Weights of a small GPT-style language model, trained from scratch on English Wikipedia: 23.4M parameters, 1125M tokens.
Each number is 50 + 12 x the weight over its row's rms, rounded and kept within 0 to 99. Layers, rows and columns count from 0. The size before them is the row's rms in percent of the matrix's.

# layer 4 MLP down, 256x1280, rms 0.194, rows 0-25, columns 1152-1279
094:52 37 18 55 43 44 43 55 62 52 36 50 43 51 58 42 52 59 30 57 43 57 61 61 44 59 38 28 42 41 36 18 37 23 29 81 59 64 52 60 53 53 36 55 41 62 43 51 50 45 29 43 53 56 72 56 36 48 23 55 71 49 67 47 62 36 35 54 47 42 72 44 39 45 37 47 49 44 76 57 65 54 50 44 58 30 53 46 62 40 47 34 62 63 37 49 58 49 47 38 35 63 62 52 71 39 36 60 69 51 36 70 43 51 44 36 51 42 49 58 27 43 32 49 43 55 37 50
101:50 53 45 76 41 42 52 78 78 36 51 79 39 55 68 65 51 60 41 51 57 35 31 45 53 50 52 61 45 54 46 59 46 55 56 61 44 53 52 43 67 34 59 43 40 61 60 44 51 58 46 51 52 48 47 43 50 41 44 49 42 54 54 67 66 54 69 46 60 51 43 27 44 52 42 68 68 47 32 35 37 40 34 59 68 68 37 64 79 52 46 56 57 56 44 64 44 38 42 59 50 51 53 49 71 50 70 45 43 29 39 54 36 45 65 70 72 32 48 62 49 34 60 58 65 56 55 59
100:70 65 50 31 46 55 55 64 53 43 54 55 68 50 79 62 41 69 41 54 48 44 66 34 45 61 23 71 52 58 53 63 66 43 41 48 56 38 47 54 45 44 57 73 38 58 49 42 45 53 31 40 70 43 48 60 56 50 45 51 31 23 58 45 54 64 33 31 44 57 41 81 45 49 49 45 48 51 49 76 56 36 58 49 49 13 43 50 32 50 62 46 42 42 34 38 32 52 52 47 46 51 44 39 35 44 69 47 50 64 59 62 42 56 72 57 52 44 62 54 55 49 45 57 45 34 45 50
098:65 30 56 54 31 59 46 70 49 52 37 43 52 40 38 43 57 51 42 53 53 31 56 59 42 54 43 25 27 42 46 68 53 48 53 44 61 51 53 52 51 49 50 61 39 58 57 43 39 58 39 32 54 63 49 71 70 46 41 41 46 48 46 55 38 25 62 48 43 45 67 55 48 66 50 48 42 68 33 65 51 74 39 61 49 63 35 58 70 33 75 48 43 51 50 55 30 49 80 59 35 67 68 50 36 25 27 41 51 49 60 57 58 61 43 36 40 68 36 62 40 57 21 56 58 62 61 43
102:37 68 56 41 23 58 68 41 62 43 59 69 48 13 72 57 42 26 49 48 21 27 66 58 32 37 41 44 42 43 44 54 57 51 53 49 39 41 65 57 50 53 31 57 46 46 34 44 36 68 51 59 42 49 47 42 54 43 33 38 59 73 54 51 67 58 46 42 55 61 61 50 44 32 69 68 37 53 51 60 44 44 52 64 51 50 69 53 49 59 63 65 65 63 59 40 50 68 45 41 72 52 51 63 52 49 60 51 39 63 40 34 44 59 77 44 74 52 39 62 45 49 68 41 58 41 47 34
097:47 49 42 45 34 68 54 58 47 53 44 56 43 63 44 43 53 68 20 64 58 53 54 52 60 54 41 41 38 47 36 33 35 54 31 71 63 44 53 37 54 51 31 50 29 23 56 64 49 59 36 48 57 56 52 40 64 41 47 45 42 51 52 59 47 49 39 69 39 25 56 32 57 58 49 45 53 60 53 32 46 40 47 36 57 56 69 36 62 51 39 53 49 51 47 30 47 44 36 55 53 57 43 54 43 80 85 60 65 53 45 54 56 40 46 50 59 51 36 34 65 57 49 71 68 68 39 46
098:39 42 47 45 34 66 47 53 66 75 38 52 44 46 47 26 60 40 60 53 71 48 34 42 77 46 53 40 52 44 59 13 37 67 59 49 51 70 49 29 45 37 59 61 40 54 37 51 56 54 46 53 56 67 50 39 52 73 52 57 63 47 54 41 54 26 31 63 46 54 55 44 49 55 68 67 49 55 41 43 41 55 42 56 52 52 44 48 65 44 65 46 36 44 54 62 69 59 56 55 31 66 47 45 44 56 58 51 40 61 34 33 35 57 54 37 78 47 48 28 54 26 36 56 24 65 41 67
099:31 41 48 68 53 75 53 51 51 67 63 51 50 29 51 69 38 55 64 58 48 54 35 47 38 54 52 49 59 32 38 48 43 56 42 63 62 43 61 33 46 60 42 47 48 48 36 63 32 62 63 61 48 58 68 31 52 57 46 55 33 48 46 43 37 47 57 52 71 33 40 51 48 49 81 56 65 59 48 33 66 55 21 59 50 51 54 29 30 28 52 69 41 47 52 43 53 43 45 43 54 59 45 57 87 43 77 36 49 42 66 40 39 73 77 67 43 44 47 46 71 50 56 68 45 52 33 71
098:35 76 65 49 37 49 65 69 55 52 54 55 63 37 52 65 21 38 32 47 51 54 49 36 63 35 46 50 47 44 43 45 69 69 56 59 61 64 21 37 30 35 46 65 61 54 21 46 43 45 68 49 32 44 37 47 55 51 49 45 33 72 49 56 36 23 33 47 72 71 59 45 68 44 75 49 24 76 55 62 48 50 53 44 65 53 40 69 44 37 59 44 42 53 68 34 58 39 50 48 35 62 43 64 37 41 75 46 59 41 55 54 43 47 62 40 55 32 40 36 51 49 47 54 38 70 46 34
100:52 46 61 21 47 45 71 43 56 61 38 37 72 46 67 47 39 54 58 52 49 32 42 47 43 49 52 28 58 47 60 56 61 49 53 58 59 53 53 45 43 62 37 55 24 52 56 57 53 59 51 59 41 68 53 47 19 47 61 46 53 54 68 56 52 34 67 41 53 47 49 59 43 42 38 45 46 60 73 37 55 29 58 62 51 47 27 62 53 33 47 50 65 42 55 44 47 38 43 53 27 38 41 47 46 73 39 41 60 45 45 36 55 43 57 41 56 65 49 54 45 43 65 35 35 86 51 49
100:59 37 59 57 37 50 52 72 77 60 38 65 51 49 42 38 52 58 56 41 53 38 35 40 54 47 61 46 40 39 32 64 29 72 38 53 70 64 40 55 72 52 44 45 57 53 56 41 49 52 42 49 54 73 53 40 66 53 55 48 62 44 60 37 70 29 36 52 51 39 54 45 85 61 67 28 51 55 60 50 56 46 52 38 53 31 53 24 24 59 35 66 60 56 34 51 61 41 53 30 50 50 43 65 68 33 55 44 71 37 61 47 43 50 45 47 60 40 71 41 35 56 49 41 38 40 54 57
099:28 61 58 58 46 26 58 54 30 45 19 65 43 54 57 50 52 36 41 44 59 48 58 56 66 34 56 62 43 46 33 38 61 38 41 43 23 31 38 52 38 57 65 29 37 63 48 43 52 50 63 71 41 47 38 71 59 50 48 60 67 60 36 67 36 43 56 50 62 57 48 58 45 68 32 51 63 36 48 58 60 64 55 48 39 43 51 41 51 64 50 31 66 61 49 40 42 64 52 51 48 44 27 43 29 50 59 47 28 52 55 47 36 27 52 54 55 60 42 36 36 61 44 34 53 58 42 38
100:43 62 26 34 61 56 49 51 69 46 37 35 45 76 45 42 40 41 60 40 74 37 62 65 49 26 57 45 55 56 33 37 55 56 39 39 67 37 51 49 38 63 41 52 29 48 42 53 48 63 85 31 53 57 54 47 67 56 44 54 40 38 46 56 36 35 57 66 56 38 47 64 46 61 32 63 67 43 63 53 57 75 42 46 46 37 57 38 59 70 57 37 52 59 34 42 62 69 59 58 31 69 42 85 73 66 68 46 60 43 48 47 59 40 35 52 49 48 53 34 49 49 47 34 53 54 50 30
097:58 44 50 40 51 33 58 56 40 60 65 37 32 59 60 52 50 40 56 48 30 40 69 60 46 44 51 70 73 53 55 39 51 47 57 61 56 60 22 39 40 51 35 51 35 49 46 70 40 27 62 55 52 53 56 38 59 52 46 84 58 43 59 40 40 54 60 34 47 49 48 50 36 44 35 39 29 51 54 48 36 63 66 63 52 47 54 60 46 45 83 71 23 59 53 41 42 59 30 37 32 53 65 49 42 45 39 39 38 61 64 43 52 23 47 31 62 54 41 75 62 63 29 59 44 47 38 26
102:48 47 50 40 36 62 47 29 65 49 49 36 54 39 72 63 48 48 50 27 60 70 51 44 57 65 49 55 59 24 71 55 32 46 56 20 67 70 32 51 45 48 61 42 47 38 51 56 35 63 33 32 49 37 53 51 62 50 55 40 60 47 61 51 44 44 53 79 60 57 57 35 69 43 44 50 65 70 28 68 55 29 17 37 53 39 30 54 52 50 46 59 59 47 44 41 37 62 62 57 59 43 34 58 27 57 49 37 64 45 52 58 51 34 46 36 49 43 72 31 45 45 33 57 52 51 59 43
101:34 41 52 44 59 52 72 54 43 44 49 31 62 51 31 66 66 33 48 64 51 40 63 44 36 51 36 63 50 60 62 33 42 65 62 55 45 34 40 60 60 33 51 56 52 45 42 39 48 48 30 74 62 39 49 67 46 53 39 28 57 54 37 44 40 50 73 44 19 66 55 48 39 39 72 79 49 74 32 39 58 56 62 59 34 49 42 70 54 87 40 47 43 57 64 32 50 57 67 47 46 17 54 52 69 33 44 42 48 71 53 46 59 54 55 54 33 65 56 66 41 49 45 65 44 46 46 37
104:55 36 51 51 43 12 59 52 47 58 36 50 50 51 19 51 58 63 63 64 52 44 52 46 52 40 46 25 47 72 47 60 51 52 37 23 50 49 44 47 43 74 68 53 37 58 53 54 35 27 37 43 51 63 32 36 72 29 50 51 53 44 57 58 41 41 42 73 59 63 59 56 57 54 41 37 55 60 55 71 64 66 45 35 49 24 62 46 41 44 47 73 62 40 48 49 45 46 33 53 41 53 51 56 39 65 50 58 54 57 27 54 49 45 47 48 48 46 51 53 52 52 42 56 66 70 43 59
101:55 71 34 51 47 49 37 67 75 29 61 68 50 63 48 69 53 52 32 62 67 63 63 49 47 61 31 52 55 46 56 46 47 35 56 59 51 50 28 46 49 53 66 60 47 39 45 52 43 54 39 45 51 32 65 61 52 57 45 43 51 61 58 47 67 22 46 46 57 63 50 49 70 78 71 67 46 68 57 58 40 45 39 44 57 46 49 62 51 40 49 62 55 41 56 45 38 58 29 50 55 42 58 46 20 57 52 64 32 39 57 35 46 41 53 47 39 52 42 54 79 53 42 43 57 40 65 35
102:46 39 42 78 49 33 51 39 56 34 54 61 59 52 72 59 63 45 44 35 44 63 43 35 29 59 69 63 69 56 47 80 41 44 44 55 33 64 38 64 70 49 61 62 39 59 36 45 36 47 54 58 44 51 44 35 71 28 34 63 57 56 52 48 50 27 43 73 55 32 42 72 36 39 42 30 36 28 54 21 48 42 39 38 29 40 36 52 48 58 52 53 56 29 72 78 54 37 46 33 64 51 50 46 39 50 30 31 60 52 34 33 44 63 52 60 49 41 56 48 39 45 44 44 39 64 53 60
098:56 57 42 44 37 47 49 53 67 38 45 58 53 64 78 64 55 53 51 47 33 62 48 77 51 38 55 35 49 58 54 70 45 67 51 44 68 47 35 38 53 53 35 58 61 77 59 45 56 31 43 59 56 61 38 69 42 61 53 49 60 61 53 48 72 52 50 55 72 59 38 57 60 47 40 39 36 57 48 40 41 58 50 35 44 54 42 60 57 47 41 62 43 36 40 60 75 52 58 57 55 62 40 34 55 72 48 54 48 38 52 40 62 55 61 41 39 58 69 44 61 67 52 36 73 62 45 65
097:28 74 44 53 66 48 51 58 71 55 58 49 81 48 39 37 31 22 49 54 52 46 59 67 53 57 50 54 63 58 54 55 31 34 55 48 43 09 28 41 49 66 40 40 40 53 55 46 37 65 46 65 47 55 52 43 50 72 38 60 35 46 60 53 50 77 42 66 53 44 57 57 56 71 59 45 23 33 57 47 55 52 39 34 59 34 36 35 47 37 54 57 52 56 52 52 25 47 62 61 45 58 57 62 58 58 52 55 62 53 53 68 53 24 73 47 50 51 43 46 45 37 32 34 94 38 51 54
098:45 68 57 67 54 32 55 56 53 54 64 64 62 67 86 37 73 42 42 62 34 44 62 65 47 50 55 37 47 63 35 13 52 50 53 42 74 39 39 34 51 50 44 64 60 54 74 57 45 62 62 34 27 50 46 39 55 66 47 49 23 81 50 52 40 51 44 52 32 43 56 63 34 62 54 59 18 49 32 40 54 71 55 60 56 32 50 51 64 65 35 62 48 49 49 60 36 41 58 59 58 23 41 40 50 54 43 48 56 43 61 75 28 55 27 49 57 62 49 46 64 42 42 35 83 35 59 41
097:35 22 48 60 46 53 61 41 48 41 41 55 44 33 49 54 49 46 60 31 57 60 53 65 40 65 53 42 73 49 62 60 73 42 57 47 77 57 65 48 55 52 54 46 51 64 28 46 29 54 58 74 46 54 59 42 42 38 47 60 51 60 51 45 40 35 63 47 56 59 55 44 49 54 51 82 50 48 39 40 52 75 38 59 68 35 59 43 74 58 49 36 50 71 60 65 67 46 56 45 45 57 59 46 66 56 78 47 48 37 61 48 47 58 51 68 52 41 53 27 50 40 62 48 52 68 73 43
102:53 69 52 32 66 61 34 52 55 45 49 64 50 60 59 79 50 49 55 67 59 43 64 23 16 45 45 55 33 40 58 39 61 42 46 60 70 45 54 47 81 43 51 60 75 55 50 32 34 44 58 39 36 50 49 52 42 29 56 50 38 59 61 49 60 31 55 45 50 57 42 52 61 46 42 56 72 55 62 53 56 30 78 39 61 50 66 24 53 35 55 53 41 49 54 48 28 63 27 69 58 39 64 60 46 61 62 64 48 50 50 51 77 70 54 30 65 36 49 46 43 31 42 48 67 40 60 43
099:34 34 58 54 37 46 44 40 52 36 52 67 53 58 68 68 52 77 34 57 48 59 53 46 65 68 50 77 27 52 61 66 87 56 48 60 49 28 65 45 49 40 60 27 74 66 42 64 25 42 54 40 54 67 25 32 44 62 44 54 68 53 44 46 47 64 50 68 42 40 41 59 46 48 39 44 62 62 33 70 80 56 68 30 48 42 67 65 57 52 37 47 44 54 39 34 60 60 70 50 45 54 52 53 45 62 46 55 49 29 36 37 59 60 34 39 54 38 54 50 46 51 64 72 70 41 60 52
102:43 46 52 55 38 42 34 35 69 81 48 73 41 52 45 59 45 62 37 56 49 47 50 55 46 38 36 48 30 36 44 71 38 47 50 47 61 50 62 54 55 49 51 86 56 48 30 43 56 59 52 59 75 63 64 58 56 43 48 37 34 32 47 62 65 60 49 52 30 47 57 44 46 40 22 63 69 30 83 50 43 44 54 48 49 46 37 50 51 47 48 44 56 51 49 47 38 81 68 55 62 52 42 44 62 77 67 50 56 33 42 61 24 43 47 56 67 63 51 46 39 37 54 38 59 53 45 50